config.toml
num_hidden_layers = 9
hidden_size = 224
num_attention_heads = 4
num_key_value_heads = 4
head_dim = 64
intermediate_size = 576
vocab_size = 1024
hidden_act = "swiglu"
norm = "rmsnorm"
norm_place = "pre"
norm_eps = 1e-05
positions = "rope"
rope_theta = 500000.0
rope_fraction = 1.0
qk_norm = false
attn_scale = 0.125
bias = "none"
tie_word_embeddings = false
parallel_block = false
init = "uniform"
init_std_qkv = 0.0428
init_std_o = 0.0531
init_std_up = 0.0613
init_std_down = 0.0613
optimizer = "adam_hyperball"
learning_rate = 0.00368
beta1 = 0.9
weight_decay = 0.0
lr_head = 0.00549
max_grad_norm = 1.0
warmup_steps = 241
schedule = "wsd"
decay_fraction = 1.0
decay_shape = "linear"
final_lr_fraction = 0.0
batch_tokens = 8192
max_seq_len = 384
doc_mask = true
train_tokens = 115400000
max_steps = 14087
dataset = "wikipedia_en"
Each number is 500 + 50 x the weight over its row's rms, rounded and kept within 0 to 999. Layers, rows and columns count from 0. Numbers have three digits each. The size before them is the row's rms in percent of the matrix's.

# layer 4 MLP gate, 576x224, rms 0.0613, rows 399-408, columns 0-223
098:460421524500471477543549529583515589468491529529481541496456444436524519581427478550553467501475530532562494422495467502555420494563453524551512495494448571459620552580511522489562359501533410511502461496474572456478388542532396471511396477488527569480435453582482490427516440586427502420509537525453506561533439510465543497500464439411446510532448542517563535494433473390492486531500524528497566389515589409534420485524568495462462539517566484540453622421530523480446466447558538538479397601518553489548515496528510483485511497606484442582570547464517620441542494476427572610525485498463531513510506517518486428565471519580561497526563474546481500505493516447456548483498
097:513438475386563465493489437385520464455530505567481446454559417484489410508501551486560529468510482521488455470462485505417478496565440565591536560587510532574532623497538513500393523485481526560553506578477538496408449446505568529515550412514498440551465530470487397483484509526444525479490473458536538469555524531495461539570427527599575586539533447470489501433414517432453588435498467549435554450480421468493478533555540553474467492445516543533442454500505528531487520494494498396469419500426523472530611491494498591390474556497539523470490442494482556425413466452554422559440560445560509534524579558514491448535438464561617517518509416481528598446555497560420432485528
101:366480568539514491572507553544409467514451498493496496443553563507482511567424507527458479542526529584583427438488591547524506398383484452505512517490510486439474471502422521513444546475481466492548513502489536477464436505501459543455506563484500496424461450593521436544506544470489553453536513623459513566521532503553541545425527382521540472512488471512540502491459596487459492517499506544369467451484513506538521361595466556468617431593464448412490590580553503549383438479509469493463435521533474426481523450547479470456533481495599443460468453543525569517415512539544480515511501431489498580538476443374500546570555464538443535447463509522499528463370457545483481479417
109:433493530554551504473559452526603499410491511360451503446510521481443507487459512504424501472548438586511503456401533398547556463461468470403476438614504519418490566562442437504475455478534428471512473488461480466511487395397476535457442544585453512565546504520592507539430470453519485485511483485504556500505431595471502528505499440555418487466506575490598515474489459484572459463491508525528540521394507456512452454464470492461513435493538489467533543493460455471517507473530494456464520558455485467513547577524524431523522601456566540555540425507430437530508530544531433527536473473425543514520578559504498524579442516553510483397673507467560602518400540599521603432421
101:515554554442492505451605499615529452503446632506459485482489514631482554503597466492538458502572483539516512435435412527467482494536571509532489512527484481545507493572506496443528591496505557480468471412515523483543406422495542513579470522527503557466480431403489553474513538454526461488553464596425417541482414440395448530572507444500505502584435571553530566500488470577579533446526517429551654517493500484530455464516437570550570484413523481417528427497507514488473451529547533510491474545555533458514537498379427446421455497490519505479487412423541435508439511499518451484485472578506484565586501518535406469502520613468534523412446544552482514461461528428490570532578
105:501595561510547558575463474537526543474488536487486418521471546463494552527478550474482577398510396441449560467431545505508406378431456526465494497534456525503538452481505488493490457592545484521524521486462585484446510550423488478414491492540521585523521551505479510580498428440458416482519392480504475577515464416492511490454451448481473590473438541483448429479539536541584449501561469482469472444449558483476461574540450511542536409544523505475551460541499464642504482545416425536430451485485513508578632507493449465489449477475524534472496548534342466365448448587429556575447505470494473495488527487541417536445438439489515543528556571515516615538486538524526467412452
102:502543437510586529528477523495509607622477485493556526517474504524489452489502543542552545538470444443521499526532566485533569489535468418454595407522452540516533463581579449460530484585461535505434449444432505500506539502458562514459502491521493522525603456577465545585518529493575444445517537525513464550437442519529481558580464406412441564542500466471446485472451537586493429586492529442447503496406497565482488526526554567479400527614563484396497515567478571489471521461551525633488468495522534557571527585519559513404378556443518461462424555437526485509563425400459579520506478455491528503548425549479510497479448457580435566598502476535508407484498478557509531444541
101:503465531554547536558511494517398425599544540499371434534479533580466540495573515565458495442587448561527582443526467558504436488463498529454458504520508545514669472631460472559601484495444522533474487520509517493499475495521470508547524558537521510457488519477449529525535469590472460566542436533459527573520504496515501420499437369497464467467526488444430515508519547550588500465532527522530595564537589558497472492529516458529544378536503517459498481545518459471529445509534592538472471525523451410558550488384495555390423499470523477539483422434440555428517468495571463577468470557377425560468525562541401480497485503527533595490535493521550504400514529470563544450568
105:435404461571486409499430560509491471546502483546435507462504524495462487600550528471489471473432479485574555483475524558522519473578376494435491528477522557529594504488532488545494477472427468428412501449423509476514443564520404506568497462467504416495567516564451515488538452568438537445418445538477550524499455535443495551492504459442528524433486518428542487446515467479498559468453461510407433457498441540563484508572557548502531540447561483486487588458454486507402595413453462483539495477574451485474564516468516593599483563566513399608598466580431543533560500407470506485539525583498459524330630485486551566429544543532496443536533493462495490578519521529436502499486
103:456544571552452601533483529495517435494486493452439477455485567554473593470528507392480500497584539530480459467461411478551476467528508494392420540423443501522467429431579561515513401550438535520518494525514534505519456426470469434527463488498549525433529518581439469520487484586459502472510464595434454520502492461563477498545534471411598428468482460447524457464525484487516563568542535395444509502475432555551554533429474486497500455431535471521549528433510518526510532519538466429388541542531472475587498575492403463475449458417516456496545556556558500428512494549427490570542557547463518385507572580406401461480565438493549492464506561456421590364441415456470450448492
# layer 4 MLP up, 576x224, rms 0.0614, rows 399-408, columns 0-223
098:507535511490495568467532396433529541539466515476464465487492550491389420425456508431479454543515481605484482498465519452519506462450432511449544611486529467556438446545512606599431424433589544554482490437519476475525532539629582435447466584489553586552543440556485494575510505478489372631492481463487536438507490580521522515546466493452483470465501490560500525538520460527460480492441531578513414606508548457429428524478526485506518528475467372508574459465554566583487420439532440513564507564567524506514434538423492511513475492594531526522573478567476486526482530461445536553555461464498576519533464544505462556529438463430589460530431451477525492458579495597499575466575
096:494474541446565520449538336559513523527506574429566503561454470468415414534587493452504541481599482538453513518550519521512450442491560505556498553532506444549523524445483511546471443438458523596532447502596523517485534421521576509524490454523460488542447560474506472532420502454523438522533496429506437494555508516402477492591503491444488547542444430472567571558460466472554514433410478509616580498520498585531513511454513473517470415505561595553580479530412512479520499577471374416415511390519494455459530424540425509455487578449488587479510452477564470437474582513594532505517506573479455477493510479522595412559498476525523591457583439518545546546482542459496570504431
097:568519444524598563448544493573580474558462470539412532473455523496492487547520474460464638544521603386478581450554446461536506514527458525535530446474440501623509438475545537493433462515473582529564492498506434483492470595556580500428564480544473438528498501517554415525552426413466453477530522488550456454474495509544522442539595550495516466594526552599533507492460437597467481601546542509526480451556527417601474572377515509471476580560482478528515529505556560567458532458461476414466527488525460565466528520462521400497598416472506532434567484493502509423543515528360493535431463469526476445573530471498453560534450449492569440518458497463534562514447504531520458493554
104:512490467611475450646549417510403496559446470463607505496543562386496496532516461516524477543460532507488541546466551459516556470532523541456486492518563468537479479501448524432567494475486532503445525511418477550545533514495466440519488488489418563498511517577422439484501482485608442551467468486361560504535510539433546519494521491420538487506504474466471467405579505545457497502489551436552480511575504504482502410514557438560603502355490521471545524557453515553454494446515543566476478583507512454405534461471538426507436502469552563584454478555469476517564379485570568444535472480471509481439524562497463598564471560431491423451476508553555559474475586561550497352602
102:551491467542518541520503483462519542498537463585498522510500514489492510504532517537469411470571632510457572513605483407489468499523452581468542476479473486589544484507536514410524492590475520466500504592559529478554476546454579444476444454590436482590536431559602405527500525554462512483552484436577492482494520566525512408483491517409577520525569541490446579489425536508486452479607564502499452543541471633483478512509547526480557431621419512499542571510473377499548539506506507562513508468463409507469539511500654571464493486392407557470483508475561572534548457503527478505498540523451530454547421514524522611576559564564483456569537464531495534577509455489607503517472
106:503509390519436456585437493500462556494503408601495476469428450543460551629546442542538474514497525535496499503459518545555460455549485467523517503509420469581475529425439492478487501539483580571508534495560503468539519465581574432505479406451468526524465459579479445469479497466575459452411405426492471454485497471483520470531538444481459520551492495479423479528405487464493434440549460441403576470550482403449497441438526443519490436555480401485486472444498576478427484493498515543501493534529501521439401550514541479434504470549560477464500477571550634536451490488487474556512417494531526410507474475436316586489447535591522475515487568472581416377536460516508458408551
102:513437522567537521522467494530600472525470458436401538445506550518475597472608596448571461471422532589429445546433520510498426529449539460382514493480444598525419508561511464424423471457581510534479536386543455472573496490543478422462479526420469532505508458495508468440434455553463541487546527569547601502576520476490472540544389523438499511568557450455560437571507561536535525526465577470478514455568483488536489502537527505567423532523566469466552525439471468456495453484414588445486551508506499572427497487444572431537500523517543532561543592554500437486505543556480441450580571527529438397527570491536559489416450438549556507593534534512451536530558532453456435448499
097:448507564502430526527551442476440540489553556527555445420510537428496579491484525523556443432460395486581488404415501524491493432428514516479512459550513461560591456486463523543477519513444583452503465476475598566509607491437439492492499463493548519422504572495571540606488550436573514483494544398487597490472519452532551559416435518471537439407480523443485375533494460544456477492455460623393561530528500523541528568466584444480436508525493422525440565471523539503570571485522453473533593468601417540562543537468415598461463457552507474460428487547503505502493535541572492555507511471443480482435463489476585446455541472544490505438536452504448472495574601410489534492499
100:502613572549464497545527522587434469566546447562524402561441515513514482564504524513485511567417501453546466475533545539572539491548545483457475584492458469489546503429555566541457494460506509444513449449527462521545574576495516585497506578496497407536550519528507582515515411433524546450615610446448581498490550599479440523500441539444457481481521572554530473483513568602487584452468506412500518482465540623449539524493472448386561596573547432541561557485571445496421501455520389513496464425539388547485513504508533522508477495556454540442468490403516465510447515556593518510445481554438535446422494471467533542527513483500527498475434561500472488437487480458656498521525
105:488523499477512590554490576525498411474471585499544523499548489439468475495497416502517520527525562442546541564507518510484440483481457543486497468452491517630475609494529475569532576512496433569598461529501498475510540517431527520592545543571512553499547612439480520583417436514565533431491500582480531512462401582580386491484456563502554474531500494521416496474575515538506563475529559453455405531481579542537481427502486632461588460533532491521518528442492513470482458434525488512419462494569526494517555476407439429498496381522518560513475432476601541411555595485504518450647559434577440511533533459462504461477505514527591579493502456557556525490474500511544437599515
# layer 4 MLP down (transposed), 576x224, rms 0.0612, rows 399-407, columns 0-223
096:490365480541461526586478464459524458569443460594462479525535479448457433589538595514538443502454542512452572469590511450559457492464462569525507538517520430561614517469359455551594519582397433537437529477463469456501540473494575465532469525494503426444600508542541406502519456465523492483588489523503531488416523595591509491476656512497554535465471609474447432490470502501534508551527433464431511518495478528497540512486427503480422535396488554495483477463464533546508470525488592565563508542507544470433515525574458450515471492541442527464594518533499489502564478447493567522590417522464553444482478520564522602444451476385525464487422478448520476541554558491475513508577
095:529513479533430553454482536550520497505534613529493488522432491545455559482513508420544532552472563451505485393483518482575532479478490482414521517475436489479423503609538552536486394461607417461560566457484493421417521540558501512453487506533486552500451500551445548492542565532474514488453477494534549541448502453513597590465460415458548463549531565414454533486497461430495432503559470444473407533507602489533452585463492408604545468510467557515465572528556542496587477530545337482694542514499529466462545489534482519536457507428481520489548443477435470447517504551574573423578464478457518460519533574516501506530462526493457526535558478436403476443566531449545605528474
097:518538469461577605527513437522590561435566476460480482470466446459544452474526508462445502531517479447523559498478558584535499585489488452542508450555478545509555518535522528445547492557462495475408446427586435532555552511548492524525482479545597512421418471445496474502549471587639504455566483519542587500499536524571429424568491455591491415431456423479571515551551441503504434516553437554542453507475495434435507466440543435424513454474499456529477456549524461461571554547567499524455452477564508469549558395509467404585465451554557524503535443475507458503592444560548499460506487475545472474444500414499403361399448461459485480532447547574407486498441545555565540487432
103:613472486534505479455476592465517477508458549490492553443480415453564386593481488498548504430492515589545454504487514497546547458519445578495570537533493598525477530429589422528608558517455488586491479483543483512440485486458481558460483434567491373592509578554519374535498522506526566528490401518473480521561483508485538496480449471555482432514403424530539561457475452565540551499516441462518516418494535470555428525556485545485552482474509434521415509472461498595456533490624501593477509399532517482518372401476462486461482566417433491529468544604511570460529472532442503567511505560457582439498480527432463458461459442536477465444561484421513512513442434558442463550515
102:410499432592549520610481538546575501593535485524510536474501551509498453524549481537436432420502494442529476496378447541516508447592521528505530522478503489452443602445487537488449458492527527409512488562497468482533405489530524460462521599546445538422519447523470401542571482549574600487475502513537487562487552550470567522492438607456552547523374420440384383484520477471446456489395503531563557607499518511533456489490431583437457518504512500507453496604528496521505504557483533482484543552514476451489519474529449416382502515500507518498543580508523538458509489547401467401479530478508491431564431535580513529510414478460578493442510660481532451466523500455514541519507
102:529550482532429451492521465450469440459558569478527524535477573548535469514426481504606540579480467450556506483541536584581494484535485529566524537447476464506476592619445530456600511531508506487492440528543528430492471476419487422454459405562473510569483436572510528417511523558471399582519560553468499501561548437467536486502542493541555488515523472452592538601509469464544405533445458526483524515503405511504573523503543546592544511596484502499423526488545441501507477501521446493635485563576514429553396452494505511407533404443567465492489529543504410507459382596411538534444418511584511522544463442434489484568542539431453459437547583512533482573492514452553521549515
101:504465563534593480544538456359467476498530514423494430560548416438459577453496558453390536548515567508594463467441533390408503541593494477520485534593524568464570521457450515468460495471501570435533466460522472547431489442479513427491522491477448397595520488540511517534477503486520550400524514388558583607494516604515476515541479459475457558501530541513543497447453580529533455480588517486472522482546401455507511474515397572534469522480475541529545483618552583549477474392498448589507575457531487578535408488599478587528467565500481526456522477427437494497486437424531459589502497481469513593500522496466465576469427449461504480502517550464461446476462505510453531504547
098:433483471411486568514505424446572468452555607464443558495557528571542572496404489511584465455494427473476509531593513475545487541450450494527474535521426417457526444472484540522507548521424435577578448505521510460417525467474461469581556478576534487541569514468615548508475534511460585449491463555489512581611433573405421505498497521550509423403527468549489522538522428508546418476500552508511536489457651489410588527428557494490376476462486562537443440454383520466469508512447425561476562466472539537521504526502535484484520484529506561533503520470519487471491424545524491569581503475429426520511484540401557626458515556544543481447519521557536498574545495475532547472561
099:504479439491452368542553570541571476418601524468484492569401572475526501558492483468434518459547438494513480571537505577462486458522461546463479471467466554499466475533527437551516510474495488541538405401549479635520555509439506451525561480551438593612521535599449501419530427513534594538534444555497552484546565437512557450490480532559489520607525539450457399466508481412475467538523550479484539525575559523550462618553599563551537504543498587497512517479558387498546457562554481486499445396501487498546472541538486525558502459439483466513494531597493461599543448410448483549582523468536497500470585554530558599513455436520502501455498535518495513533455551450501528591533